Weights of a small transformer language model.
Size: width 192, 6 heads of 32, MLP 768 squared ReLU, vocabulary 1024, 6.15M parameters.
Architecture: rotary positions, untied embeddings.
Training: a variant of Muon for these matrices, 144M tokens.
Each number is 500 + 40 x the weight over its row's rms, rounded and kept within 0 to 999. Layers, rows and columns count from 0. Numbers have three digits each. The size before them is the row's rms in percent of the matrix's.

# up: layer 4 MLP up, 768x192, rms 0.185, rows 449-517, columns 0-95
# down: layer 4 MLP down (transposed), 768x192, rms 0.131, rows 449-517, columns 0-95
up449 101:558520496498523494390514459561501476501493417542550462571486498519474442468478499554496540548548468551502427574517478494492470476520524521530533540455481508515472510495472400546584508448530497513547464475520502518537487478493486457537504476531461495496456497565547522515492475501483545554
down449 087:504439540535465541509459529517484441438570543541540483553481499586536499531504470533543525491460459473482474512506579512499496389483474466499483508500464521494472492535498489506425512514509513509551430530495428505467540461555524567493529476411496449469534571569527441505499442520504503554
up450 108:505477542541458493477487521527507474459587460550524485505567515472529507527531462474465495536529487528545481560454495516510438611484551448557449572498499456467506506401531456469462468515530497491511584508536464446498526537512495460547509514500437481489576455590580520569458510465505455472
down450 105:427510522598552471479499613497496499474540528540529504540528516555457458571399525472516494547518590481522546549501514499534474530467451564517503572483501500479481423509406572424541518437517498542555516457535534498510482563507540468500425466449496562470501440513465553468460515510551492515
up451 095:452488440476520567510480543514497519412516502538513488491525511509490524479494493457551539546532582447474562449439524522470531436510519557586474591505541526457502559449495617443442485528533456453511519531429468516544488519506505595554486504515469549550443574448549551538476483529505476502
down451 100:496488513496510566539575533493480584513434506522464481500546593468484555485435477514510484557517539533547544504496551461520526447496499513451504523549516464421494472477498493516479546489503531475545470415471503570485453495499495503489531490498507493506538423579516508538530488435575523522
up452 104:496460527500555474496485389542472512502540525448568506469426493525409475473460573482513449560524511602501492527558522501475458489477514504451449470488492529503495529476525529508504540415472540441512537482451470516556555500501500431494466491545514554508449468563449478420500501484536568481
down452 102:423579503507522463383482488488537512530504534530529523471508487480484484493549471523540492467479541626480500491494517530590473548478516530531475557487494523469534481502541483553439510552459556497488468496514505520485521450484530482513498530459444483494501475441485514530445501391468438410
up453 086:526528469515516479515526448530488559527464469483516469515540477516553606409455455499438447561495563493528459500520574441582493538441520555432537547466499462434482443490512490514497495463581509503438494508448491449536529528490518474529521510563474595472580472531548504463491503592487490548
down453 092:537472519421504443576508471497529573498424431503455505458463537432524565510482486461486481524456476482474472509490464484573561493490454497494473542513509504459460480570468511491514563465521490428487550453484483501580501482482537489542521504455445460453530540514534479529542511525545500515
up454 121:524484519527537466535486503509538487510478590479572508482478503434496444471475537480532489515474455530471531472420434602446522468508513485531516537513487520548496448503462466468489494493515511487504521507573517443521484525541415507535474621480497505513417471514494526446545435456566521520
down454 102:525488488529418477503460561534470526514510467467506483519515444553469485527513516513506400557431528575505476496569501474528542503499470584507478559472492514448489475546478490484558554531448496571460499477504409539496560480427442490503503560540513436458491487450473533588511488513451514551
up455 113:497525500456526467473500470479494529573568438518550453453526511477506411515458446500456556585502478555510531526474440533534556596451481544578532521499545576541471457489413539474512571525532499546479519499491533509449503504566556484508520492548443486461560540507540544484524481444520442551
down455 096:497483521439505513508439505560426538563574469533447466493520535489503524469612490526509491486441477520408488516528479492503551540509526485517486482490471553464532527531445513397558554498465489487450518547456493521450539506583571463497481451576541538504494557405441464502500516556508490469
up456 107:518504487520487516453529498479452470501461517516463526508519511495564465459509441524473495487461526500491521491471510453506512519434501511435437485486464487471511496534505469576520489481489508525433547505431514531499535451474464505532470487523495566473489439455566513519516493482496429504
down456 108:494586522527572534476438457453479476503478441475478488509513528541476476466482482500488571512463535515467526435559426481485491464412507569477513454457476544477494465570542451490458484434469507456481583444355497495481520526513507582483525472477533484453495477510518508523491515487455465512
up457 098:419430526485496555552467463522538522512551454467495504468534471463429522495524543486456469504486470483444478531467468598443508475531513542554497527520455536493596428509443552449500538518406499508494561544463521510507449440446558532436529494471501555495468560480505478506494477547510466498
down457 099:521528457446520463559491533407539454516501527384511504556491510473466476478411508442528564534496535556489511556517529471475532469477517555472523502506410545494587501536533500540507465478506522480505480559443499505570490494496522485529466455478524486499455465534533533448476511523470493508
up458 104:543497501442481499453530455459455430470503450491485424456510488468519501494464548454507508528549513495488544432525483472500450613427414582528569478479464475515455516505496498457468449595510522452486505540550524517429490507543480554602471505531524560455481555508567505411510471455537553501
down458 101:560444494529500522485517588529483517486501501510527519507486503504473404497483529457501462499515531575495421550543486525485484510505398447497552464584475470529479496497497480483498480541493484592574509515500495468479460503510525535508489473488498393485533520515493570553488479449558503492
up459 102:525577495470520474540598522504564502498528476471549553504458606439497471445502466490501466506472533554510474553530517497397518513522510573473490525542513514538478497503500497491488483414438493518534443498497473451431520568495508445535497546531565617568471497503535446490550476492465433448
down459 102:475481492436474535440488487513482453560507521453539505508522422612508543508528535464583489404508470513505497498504486486544521543532482454509533478525461485508491505524442505417509517499540501493501462446489471444555496532530529444505479570548495451586511513464523526458521545559488547569
up460 103:548489523468446499483538493478504517439531460514464486464399547527520495540490517433469528469478510476470483521513524565502509483503499512505457606427470517461462499534460501507405462527432490473499515478566518477487468530519465549514530532492490558431429463444501548542580490470517430473
down460 099:529443493519470450503493458539565552428542468513450513499379584548516486475471529475501543493452515549469495434504503540448487496504494453455448543493541508498443534471509470503459462485432471498521499571477488459513557478536599503517560440518566530483481471458426480547482526470482479491
up461 100:451453477567521508498550521437484496513481514573541486502465484488477491529485512512477502508499438529615514530551519490447531486474530500465439461444529505553579487450513545518449509459509551488512460483524584491481502529485426510487450493510559552517553467508512504498493520479509397491
down461 106:512527480577503492523467469554467452473430468528529527472586476534449523518512543485497583511442402526435523522491498450583534469509464534426514463544479467510563541518495621452494551498519485477537495476532512462496481535534419536494437501536581571535531510492490529453498489553555511491
up462 104:519573468498476453554523462494505486451468601432530485540538547451552544467571449491564535523506467455544519577495501510527477486484532486464513488441531569494464529496445493452451541503473600470421506525518451597540452524515516612454535588476479501562493496477581483559495502571557446542
down462 104:546510433515505475488571448504534522488486479482476533538529477489512491528553542489435638479542498459497581510507511432557474452534560421547418534475567443536464507598496547496549499533534622513514537431556534552534563503504436497488467492429560556500420521556542426482502485527457457487
up463 103:494514556407476535453459472495514504539432575448503403521430483514499522547478445566490456537519512520559542545468525453560426524459602548482520508472554549469574506480499515500516525550456502410506497486468485471518496469422502586467488533470533444497555449480503524489473526557452531418
down463 103:470467465480453491515494500410469522505486484522556474477409472522491566498480557494512545523473494524512504438472557494527484468505510510524503540440527504470613488500461513511439573507501512454487495500444493500501516498505494518409498591467586536538595549473497536501537523442492464519
up464 093:495537462490497520523473536524534490494435497515506522468589506484466516528493498446523485479527535519472561535486442535456417589509494476484509549457528514527516553450466513509556527510488475492458484470499504500582387488501516413538500455522405502466478483475461545476489503511508518567
down464 101:498535509533579541487462514517484538504517519551443548533471520497544498524531462515479536460532493512501488460471441503501442551499498512443429453456509500519471549466387538581492538543496543522440424553555509469478540549507514554506537554545478512611501567407524452492513418479494495529
up465 104:490528506540471504510507514520529462497490531444460530517554468509428452525499458500485555520484500505509427582538525445519500486556511465518530485453401448510560511414537438540524546462580483453519443546504494428445480575538442439564509540460462479492559490422592521535523521489490558533
down465 101:510469509509444503495524478484467504543492507420458485449509462500550476546486580495516499531489490503467471506541528566504580511458528571460440461516492432556494509476431533507526489481476500401502478571579465454499489519522509442472493484453488470452490462446470501485512502495455476429
up466 093:549541466459481476558453507575481424499377485459459481480529447438508538490517475473507457550469434510506553486474522525455517503519474569530464452559471460477500516489569528509526430469476531543513503468499558507477492567496432563511572453489451518547491470567514472522552478499438519517
down466 096:453533487519503464477559491527425505494481551433478557583499504453515476459491420516506453511485446491494529443478482470562438451516536483500602552533518464446487521516499489478491577546493516519452478486544461504470492487499554439536539506525507444538545472536425556498519504535471436484
up467 092:538463494526451522537524572475514459539418531528473548417501479522526539489491522558480459533541490500539514504503481517518493468479521520453453534480499561527478426484443431500500491489514536469511434441401502450508462549498521508475537512562439504503519523544532506389456428444496442565
down467 091:527480473499547507492480466514477488484514503477376568464506499558515557560523457491528459497514501491488509425480538573565511462518502462420437496585532487494401505448566508491511486516519453453493446492464437448481503448615526518486492523442487540531573585519461433468553445459487527555
up468 114:535572496551466520546462558576516540533437558510510557501465493414489442449526491518454489451486498484526500424511494491505441422507499494493444535451458469492487498420455525475542526525514438511510524491547479529566495471518523465482481611546520498465484523479495436443419598481477572449
down468 099:492450480531461557499549465494466460512547522528471485508469483594503541439499450499522466518468501573476503469477481484500526532503560464490458490514598518540446547516405509468518434463460513444412454601518543474466466468501509476481539498526446520467499459483508545487504470580542429449
up469 095:423545508562449463498509503500533529529413620432598416487553423471545509514491494560460504567512496455467491515462540499492439524467508497533560457497514486503482473492478472560444528505565443477570519486444461499426475495505503521521486492443475413488407533462531522471488467511499520499
down469 104:494474452491493502533565495525471529536479529556516506502524554510558507469488446513554557528519526433489549474561512487468480517490509519438549499544488463369516531584546498514468537485414477472445509552479619483463539470472509483476464505496502499481458455531493563529482588494450413501
up470 103:538536444477484471533498477508544474464504540474548523446464575488554559448477497544498486465507468492548444572531491481523569569515531459466478361463631423403543485512456512544478480536506578462498489503524483522490470588436468492455445538545428531483499504581505496533474512479531497493
down470 099:515571506540480484499523511543532513510521491447430564495429524571446541570489464540561452472415536526526467425500450448484480443472558533469420474501492575464578488473521553515521553453449477545511573483507481503496496512470486490469462457490480461457449464518549462492526532510530579436
up471 100:485589500430531510457507518462553463578585541480540485520432480477521517495514396485477457510503529580541506414530465459458509515512512544520533471496527535548504482487497501473492484463444481400499505468501522529498447452557494486536506483468482513527523534566499462441583550507495390466
down471 096:554525501550509487492521468519495486428503446443469459513569497501542491550530486533478507442438560483443507473580495483504549423503536538448494539482494537557545480517577486491528488447477469484512556455565500537480506504546511529490503483449498456458459587505475556486450498438542513541
up472 096:496499506521519584465556568472453516459520521455518485545519396525478417414494552486488483552461516515554499536570530481472454495572500545437474473517446590577529472495427525475526519533572524489544459511456477479484462444408489554466468470436586530531528514434503483424477454515496496465
down472 108:506472475568454555557466493525477458507491442445531480461494496528489463468513512455504532512500473455517414446506445514509467443505596477503485522592461581500533549460583482433501550421447483485400512525477447512542489482471476477477458425479513451551501521481477553524470524548538455533
up473 090:472561429482562431508456530444540567511513527490501479497512509475466589529542489513568457495545542543520476505512476511471529479536528523548522427468563514502555465507500479489588499520459490485495465518480559514494492517528450475573514477525498538437496429530492484537459478440500492434
down473 096:497541493558565509469516524450571593513551450508500460505535532541490579503550578478477481437512422569520532577534550430529505585493441487484482477448507545465477539573513574490477449560473521511518511521503495513526537507477530545474494467571471426443626473500466481531413467487501483565
up474 100:530559533515498502505472463524456483507550475471445457473573467448407482579537467544489528498473531547471461473464499487581457499529473550534436436485436481500532517555502520540499481551431517482511486475403538501510536534395563464533495407482514525574494509454500480399451494465449473462
down474 097:538520458515530531489521511471520518531407372531442531465495531467420436578517439485524526517513508512527531516551502503556498570526443450496441517558514497446504510517479455512545441567450527525519561517479603421493520495450525587456587445469512441480543498509465459518517551452444511479
up475 101:515495537578465461495513468512506468405501536465551414523473479463425450556453487509490525497481508529564425494559573535503456504534509532459469524434498443554516455443543457501485545493519440535500434456471457486495477464540496493518468545480550501585451429494486492492494437542511449468
down475 098:498526486462510534518525589442519505523493442573507494546545509492573501520512571509482506433555359489504504573518529511523539483523473523467503481458488425481485460529529514526470486407492440534476542501526530466494475561505499495559506470466465444468453535501523493503548514535419504511
up476 103:552479603568405483532487495487487592465513529507511488459466476514537500455582517532515551501531450517530470468467483513413511504502417554529468542416524490520489508526507495496515498402491483548520515453486458496545501515509473504513513533466523469550439445446458502502514460440503520529
down476 100:507456545513516421477464454491528588517534441530571466504500491546527563458487467452459480506458493406541444501532450485490444513477475493552504508466550455412514375480468451569519450519462508571469485482514552553477507519465439506517477529457517459468506449526470456448486540508576513572
up477 016:539479443469507513534599466492538506563546495548512399495541445443417513510512561505495517516476466544491519564488444474488501543558521530516621488489474472490574467482421494514481475535509563504461566486466543538480476450516463434499541543534500487493592410551491564463540511478563441591
down477 024:426478499550490515429498543457591508555459505451475573503492495408446464480517569518509493531487492474477520554468522525510571512517464440492518433509494488525472577542527457474548475474549542467501579473471523493468527539484532512503457521518524496469459505445463591476484439498489551507
up478 091:511434510525505557500554525527541530437543509511522463467548555492473473478532485493495571561471511487450500514548573510521450546577535483488455449498430509491546434507519505479454424581518496458493508515460527530514570493407451492480456515508524594534517477482503587487526591480511461487
down478 099:534512491565558492519532488433500506541520407481492497567525548490528502530516505448504501460488500460545523466467496491496471468558540527527521554549526449491488556499533568551481425456468451517532541542523509525465478474617422478560526472528471496451485552467495519440455528556516512371
up479 101:472508508484512492443548533514457482571481446500568500475459504490507470477551637485471449521483507553483521513451447488515550501456483476419452509475466554464469505518515458471511509541542468468510595507499515541543482467475502492501534530487532534447417513539488506531502520470528432458
down479 108:508496551591564446500459522495514572512599488515527492466457467517490535501469488497557498498462566548461520490526509527473466509548480507538523539466523499512487490528486491454552489567487510446451538456516481459519476428485542524516472501502485528450496525479483509522574541419514558469
up480 105:402508531494532545513527495427511577557501538436494490500479575495495485450425550517530487485534549516468506536497505501452538485509503555549530537463530507568533534496503492478430520509504531555522488527520513493542507525536505463430459563479516569548552510477426535489493508487506458524
down480 105:482489450405492428516474448471451510503495515491475511478443517495442463552451493508534497486540505489506508522510471555536505550516475425493598535503536497493449457549475409540543509455511559497535501508464463458453437491480566494465478525578467515511514589422506523458542549525497546502
up481 100:519500489507455448445486491588482540497564588481436497402505454481490490491540499512435507535443506496428511519539503448554559485586599574566521514466558485502517514436522480488518436523436486425508539463466497514449467564442504522492532461543520478486432523535466587515509519463496486475
down481 100:446523500482627416468541528490526548482524444508497460485529522506607435530493493505534500538508488477453460460477535435489540454545598515472521484563534503511469490509509543546463461449478511512492488519506492425457549469556541559481524450488492459505512609517443582537522520562483531504
up482 101:554506443570487487607478463505506464506537516476543485508579442488536461520541450491485536553502495450458499536452513501592491528546571516443551463520535423508476466452491509533499488474485509504476443453498441526468452449557528530578457536438453566482420528400604453524507465476552475486
down482 099:446463529479523528491550534499534497480413507446403486539487506535465558459474544499439532579467481456507551477488502497532523567509524436485466481596493561522508490467453496477474507479495436567489548606490562441465542477472481462449478500585511487557479462562474596507541506559511403489
up483 101:477487471471522495556504441488472517527471468446505523474571498487509475485487497553406498524445479561478576502507452463512537503529548495513496549502528540482459441531469498540581484502538463540477530489504539519530548503528523484518560567556511548485593532493452581430511599447417532559
down483 099:541515579489494528556588518488525496457460488488455471511545566548517432498421484501567521447406598534538484528571496517516545510494539510489447496476561521504532523526496486485507515517473517481462484475479495482459509500541484506496507511509545471451476528417518494494502492436615429505
up484 097:510501435495476435483465458522476503492532512519471465529524550541436482516539558501561490512568495560526545536545495454530425478436548485478536483525510490531530561432455548490475515518521488520513488539435452492437440486592469477485462551530452495457392474540459495431468529527449487522
down484 097:508512526518540494447425482495501500488469558519533515493556492505548481489460478495556472518464464475441500530551522455528429527486509452566498595576444488443498571531532510497437471542489538550547482510427478492504451473467480485564534492491496515480502464493480495463495500480487449455
up485 100:537467514535540527504503548569493473442485469554537535536505532499417512538496641486455463493489507443530482532476530519492556479499455475537438485433453442478547542447503507519449538556526460573507548588511539537424483572449469491531503521430516454468516459586561481501540474468545463547
down485 101:488490521575528493433513525527478510548503398549499523500585535528484465486486500461499531488507520482526524477478485583516498475534439556458508502482443543439505453557507451503542548578554509531487469561535468402478570464503422572509483524472523448521545466477550459442460441490493486491
up486 092:526471487528471477544492483512525537520547572477550549465498519505460447549440529538558527396526572493521595495532571516500512521496470500471521499563476501446492509461461576484516461492478481521466485483526548520487509535484464503488477543502476570461537487501433490487503499524414498467
down486 097:523497500499518502570533557459511477575537505482514491525566480536546432469497536522526507490440561432430531426412583486573510495500539513475420479486490459530492548510469609550439451466489526434478404440385526496507523442493491458476466509455515487558518517489523523491528474531549462427
up487 101:494422516536494441472544460515478429531515492507558457479488476487595476443432457555450493431540468515620528454485494594498485521596462471503440534490471445496527417477505491501489485587503493526465505560490468508500539474572435485508494422498518493471530420478478502532479475458490469562
down487 102:559566406483478609496473470562500518461557542389517533467463501494522469543492412504520537483485458437527492518512549491434493473507494512509412480485481419451523521565487538439555468499458494495489541473505543576506574520515436528569452499448525469551543526437427518466479542530519536537
up488 103:453446520497483530469564496509502495494454538436430567509534499500407588477514545504412503550477515525536525471492461461497493505499435475522545607455447602529451475507463472518443456545540476567472478550493485503484482511499483446556474488483512488490499481484425534493508588454501510479
down488 100:493508574482538530576499519538475574524450504468525476559428486456437500486437485482482467535519483466524558496446559510434465432452541423489579561469457520498575487474454468463505536526512415521522526532510518433504512463455448485518560516527424505530523502500531485477499471529510547498
up489 103:539559528443551541501476425541485529405509555510577527459486444489454528482504544462489552523520476515488461532480459477443496476482484484572487541487529505456509444455523503465510473474519438506479588538463489469485573463535520504508507520527549430497568491472537425493412469469432488502
down489 097:482532498492456480438530585463413488569514491499507479452506496536478537518510502568534466476499454433485511517432487523509544472541547523533517524472528490455490482487490526492515490508478479436486461510503481466502511485533555410401449440535501601476493480521556516463506531466563517486
up490 097:519470514488507541450525503554567529496500484497426516557543525550465556485491462440485536442423491496500511514464596506534505501503514546536534554406482522471474516437495480509490474532502491551475516467437543517532513502506543483436451445510456517472510458576536532560519485481447557522
down490 095:511444534436480533439519473474508442434541529514529491545531433540552532497460434558436490503525519507473499578545496525504486493539449448415433460574497499502460494561455512490583497464523495497548490506554488524539507539543424422477468494464555477480466575457507440484473443451526510462
up491 095:499537512536484428557555447454484518486510462483426470521523494487544486460545479471518558505484629491555582467499565493473518468492543537494411471472461506468435526485487386539567517448413557468434463449496519519502524516528471514421474530599479527456539416481574523526524516490552485565
down491 097:464548450472570481558474505542532468449537370473489445410561474489521467481470481427467576520501439474442510544463475587570538463454486503482488457526557562387538514477430490544549518454442450473470622521431511446479523457458527546435454457469486498534481531491516467546498519494498420547
up492 105:553547570464497450439481448543505486455475495408479506505470475445544502407413446504491452553496431489493483444496505488525501435464538569491530505506518522481446510505502439476513473530523539482478459476518497465495605474477476480538487482464543479485421471415490504545440541453498552622
down492 093:528493481531464512498435472558526441566477490495565454518492490509593496503538454488528509450506449528532505504473474452509481494469508466551526548515522556488505492585549504448490460479539559540492483508505350515450487438514511543528448426469570481438549558474516490558510495484538455524
up493 099:510432528455412491511516491567500507491462516507474523456530491470496523552545476503519461490555505457527479514463525437400484488526542524510454506440507436537479487484445455455554428471543535530457576473479516483526523553508448471537462483560473447461521478449508446499523543509459408498
down493 104:501525550533549459485468479502380519536475524479474455573498488527462532475529507410552499487517500508510549570485525535485495563470448454492570532526516572498508487468481562488565528517466520522499465500501488446427514509462505481453478535557561522500492545468609507515425511556448543531
up494 096:535601487512482551521572478544439535487581515526510539441506501459506491495518452446485451543482586527528493538507546503551427486466528537441519510462512545458476528555486445412576439475498496495538474512443542544499514488526488484506536512505477572431450571555544458505524620547499512474
down494 097:472502477546527538521539491467605558475483503504551531540527550442486482525410489416479482472507514521469460509531459434512448547512561480429508492492522574480558465555475412504553475544420491542496521535428526486523555460480546473467522463508553497499528492542473441513508519461462481450
up495 107:436546508533443513510496510493445483517529495496495436507513507484495427449430529468509473469462578448510517506581509531450513434494467497543528456524538547540494463483489442497441499528452447506538493524496502406463452577447413485525530472634495472479542515528495513505509523464523492505
down495 101:449510504518526459514536506450431441506548576419511529512456546473515492461498504471456564388456559471569515456448553533519489455517484495483535555497543549477448495543560572525541442555422566483512517481488565463434477533608542490419424523505512572458545466512497487477455496479541495485
up496 107:567502476537456499538545487509503502443455549524474494479501521484477574526608545515572556506484473496530502533508489539552407516463529447460498478544430489524492456488446508501520524580554512476447551431544532554558490522475426468550424502591532458457491559458537520461494451470404483519
down496 104:434420444498502571475586521525529518497539516553407482500522549457479490501512472485519509573513487443461473474533439460456481507501537590494505484469502455426522545497525504532564455471482539525501450460480503506536427549495490451536452430436532514546517529499439475449453389528526502529
up497 094:520511532483536514536482533450477471484467589555444450481565479462504544512484546501452460504498559506491456480510468445578501430499551416484494539524577476412499561498430493522477522411550539542494522453473537468471454475471568467523495515475496517438539519497533447522510525511516533517
down497 096:530522564472428512533440511517511509473498383496511478533474455503524503533509495509471526508495604482531481485505414544456456545524513539499499563474565478491517465497494535560513470488424439583544484500544480515536552457491461493491454509521456496489457587485560534500484579526473495577
up498 092:455506492484583479514407415550455503508479498466504493576419544508568499511453503508483522540437502513571544460446529469486562477586528535476493488445553586509544412550506520527547548478498547455497523439470512527555528491539526487594461514522481435500555468548510522489470456483417506525
down498 087:521479529475475495465525502461464514557477511517563515516426557467498540434485514475530504469471526529476554440455591519531507515502468456498476511489503490472470488532505481557495468537528520474490465589565526501494498527460502569497475531429451525554462561466486515507441427521560498387
up499 109:543460430561498468463466523503497524465523563505554445501470479526505410489516503480573498560539505506511494488484450513537441521552503498516461461444611473482520443468460522462518514538529502451494573523465520487574506497511452519490474504540487484506491490477493466535400486510515461485
down499 105:484483421431577507528488456588469543538560489516496428533473563461480474528445510458508501591525439435508495455438433549524459451541448495543538525462512466490457554541444564486561527533453467527522512522576543496469603400476548473482486488470532476449483465562402566510486434537531453496
up500 096:485471455489443510511503480587498516463566502443495512533409426601457549434487452515536551450500510489447527560511498444513495453550536509502488460491408428541493502543529488487478513449531506525431542588519515452494559448459480481533518499482558508437515440495547524506583582539526524536
down500 100:485499451460511518535466522401466517534484590513495530414554444490411507485547553536563539449500529471410477458492526506498553425488475550480559526484461523505517487586552428573510587558501510529463444495489590511511539423553520534479504563509489527472546486468522499431547473514512458469
up501 102:517473512505465494466478480457445491467471514504458542549575550485477544545500514456479516414487528449505468606511493496473500497508538487578498499466425496496441560582535492553516516460607402544510456541492553463501516517537511475484473548525553500499566508504484476499449515508527476481
down501 102:543502415511490574447511455545533466464443438538511487518448510530451438520547496530544546559473502515441499479514492499486447492536507528447489463490514446469536465479493513470510490544436440537480489546438472505553516584521513451509516439438428450511458594498523500501520549474455516470
up502 097:569526475468487481566505421528515456480531538472491467490513439576520495481467519472572501560546481513582554510454492494535513436486529542515513524516476478536473532545549542549439535498454552518518434486481530440518374512547519421504459491521456508470497491480563422460493530555538527538
down502 098:522458487542504455419510508499530499590534508556522561490541528543474468493504521490498526553558447478495451529455535592491482493488464547461504538564553450502478508483464549427497526486505487467459489520419453498522513431511510474520426512477533583430481455512456453512490469476431525511
up503 105:518551481492471487523540461516454586439524548494420475520553506452580460426550403544496450621494539525465479527509512509500522524480551488543534585470524515484515516494518497491459480504529579494551497500504522546462482530473560499474527501511501514538562597465531506500529500483516446504
down503 100:505515523448485476445428515537564436520560488461445477523560452561521534545512579505519478410487525503544490533495501471494467486485488531540486426582449506494492480504480453504484548481576577430463467501500529511527548474474540535519515491580483526577506550489536505428526577504503503461
up504 104:509519499437502508555517539588483404514499501516516543571519510555473477492527478538480447465541504479515558554515491496476501490511516447526444527559443491546479469517544499490477500495538550516446433470410561539470460489590513501557442568530491542530529532511473502549510509455484488537
down504 107:494458507530487523500511484562399492469535428532504526502484524513500517461462499472507436496503544483525428493539458534505486487523452529510548571472538522571583593414383504453558489501487445440405476519543452465503516578560514511550517528525515560436483542459500529488540467536502459479
up505 101:474528466538489529544507486559527489561430484424518500525514474497458515520454584493494482495511548486549515496506514524478522544523438552494574448545568491440486504482507461491555491479551484491479440502474448441410586526464511457487518501531507517501409478480581429523483582511533481424
down505 106:463415519481535529423482511447526566459501502538426453543469527456514502477508448485543541456528442487442474494554470481564542477556540485473482489527479564535477503522501587506585515472531461503540475529552531503536559562472499542402487569504480515590490537468466494576498484481536518503
up506 103:488478467456520488508464476548452520541541453502450476427502515501475530464446490496488485486487527514539515537470518492458486503557554476516527472582498513504510487376412484425476485486580467430529528578481486553545474553550552508506508549502554489529486520519461492459511459475562525439
down506 097:428380465552509506507486519499520523520501443631466500529537512544471477455442591515447529490494470527559496484507468423492525505493563515495527449566455429534521500614523427526552511487524487568481534536448451573543516517515561511468633466580545476539483471521485507454454516508487496491
up507 101:452522479524516605495539478517454488533477549513475449552496482517528504488444575491548512555510555482573554477524546509480503555501427587499540474490506481487521541401501510531481440480516501485478524485504503513580514490406390425475509506438399509473538553491440541509438478512505521458
down507 106:539503551448507475503559447523440551499473521529517493546513522553480492542517535505520529506489551528450548436581452485495516475539458472474488544426494518439502535544488527521498488497597543513440531470511505457548487491536413484510458508472583502513486570526501462475509508500532435442
up508 097:482474502538437493529448496511457529395533473556591525530500503561470471473474575493488469519626470497537525511536531564518442505536518483469515438533529521512519493510553550433429528496534561484538497472463525569483530476508549465569482497513522538484564497451474537518476516505483460511
down508 098:508542485498465583550463592562514497475502512549534522540486510468437395518542527538562558522475482502468484471480477461455484454385574546552529538482493494508545462496533528520474480551531489479545453506514434500518452588540532490465511492537450480478476523441455503540447479538528473454
up509 099:528569499440504490476521494501468491498508462484473423435557490454468497443571447518471498505492548527544468454440544507543435516523412566422413573497526477539462499494486429477475514457532423487491483509500454479469487484493538494498548528499507527461497452515510499465520493496482380466
down509 102:498611465553577485521516488531506547563564539483501456540490603431527526413488579498466528528501504462525545466471455525417532492432538505412585522532526484509509459518540484439500499518465501499457564512459492532501539511539503479488485433562496476385486555480459517515509458502554498548
up510 103:515565438382475566501540492538500495497528619460598602470527542476450471399511496534481521479486492529485516475502477430457569507522442519511472530531431461391475433454517496512588494479512517511487533446554497526467507513431494553528465524548423442507520460485510575584456527498513536548
down510 103:475521456472468479499482485550530510497514505527509479477486456451478517515542495529441462524477505529509464495543490521484484489520496569426573424477461509519439500572518494501443483531583568514468504548441479495524466526473504533430453501513427471565484459530515510487437529459486483474
up511 102:502497516487456465551427518464492517522529557441488464526512397464482529504429543491486400507473507561493527439484469569479567468506491483559443483475518465509473486476541531572480586461490472565499532538479504521437531480518486478480532552491483532479555570463508472548532461432520532526
down511 105:439514571453496455496569492464491518509491451583503571429523427428462473527443472520455461487516464452565505485513548454471518484543568447546503476515530519451549473529463491548522493437458420497456455482512504496506419458570474542507488472524537518534563472528443528595414482464512434532
up512 099:474521491508505531421498431507482450528486523436486511420442486461454498494559539491548480427530475528526523493565554526488493530516494615561502541501441498529483527443476507466470481477475437418533408496496541538490514474492479440444466515518490600430512544531484421458497491514493468509
down512 098:504497484491504492502495506525519479567519436495514464544484419484523516426544558413533400535499503489524530448452570514524521567519527469485501466475545459490514533489564509400489509532546437461444526612485530481521447430496547458475462521552514477516506464461521580535523491525567533427
up513 100:513530467505513505496461418560475462567553509469525470491466561460439512478539485474514462506513472555501535491498587492553411519466510489539429488425622354516464505486470489616537511510499584496496538497445606539480476498455480519488485452511472506495498525492420465471532512462504558509
down513 098:452501557434525554507509525593534564542552527504505441488469520487542426442532462462486499511418503508427427483494493596530461520491519501542518473523540516526454527484522496515485516484461593567524485464510505495475572559430517567510443524503484475509490561458448537509524382516494555508
up514 098:457528541479469506574537515450495554476394478499566445521462497483428555501454534537505492446501439455512546488508454479532486525549492555478548476524540464454595485509450462463478477545502501543464504495402490512530514503537546523542413518462548502481529436498441464509498478580487476439
down514 095:477468473495562530527499437532545594425519422495476482473489484490462505531501522484521574445443512395478496503546505473503513516516436504510431504531504511484554474495542468511536491484457594523488496600437490592493478516624481489493524440511609460563536512509495478463510495535484499500
up515 099:491524437532516541501479419489457526502454513456523451535598474545552477435533486446495516518564455569549513527487510530512576502430503516462560454435495589510529480518507526561534504405496527546495499538487511473512499475480519522479427521509517433474518470483490476443571506453454500471
down515 097:488487463468466531511545553508511429497505442551489471417458541479506493453446463613443470566512518547538545461447437502488490475587477478496508544494518452506479593518420459484502457497530443502490485479509504523518493522497468550608544536494540528505504554597565442437461443503467504512
up516 100:511470578472534432613465600530520563461527488497516566447551524469471566589451559506507494553520470497505490506595501484440476472508486514550514443463480486534546504543499482578469565488534532495485478500456523525513400501572512510536537466452525446509509499469479463472419512498474601553
down516 100:504563472564514494540509479475502517502453533501462472451447481523511426420542408555477477486563451474492515505535468500489521502505507525441525458597530546489565474449489468534518458528524475453502474469504477505460559454518488435486497509534557474504460511543496516449544509505431452469
up517 109:563449461493483510533529529440539506492452546451458486409472489475441557522523497532451501483457463490468486524557518448457516417459576513558500509451504471547442470497514505438465525598509539421546492475508465577570575494544518506464551588519430556477557502520577564496418547510610456458
down517 102:496533467504496459399550560522512455549533485506517524457454490524486544558506559469454494512560498532485484487478505437510509531549484514455473515512477464492493566566560485458471536477492510557409368465560498527510518482475519549529580481527521435584513538541471545524478446460531445433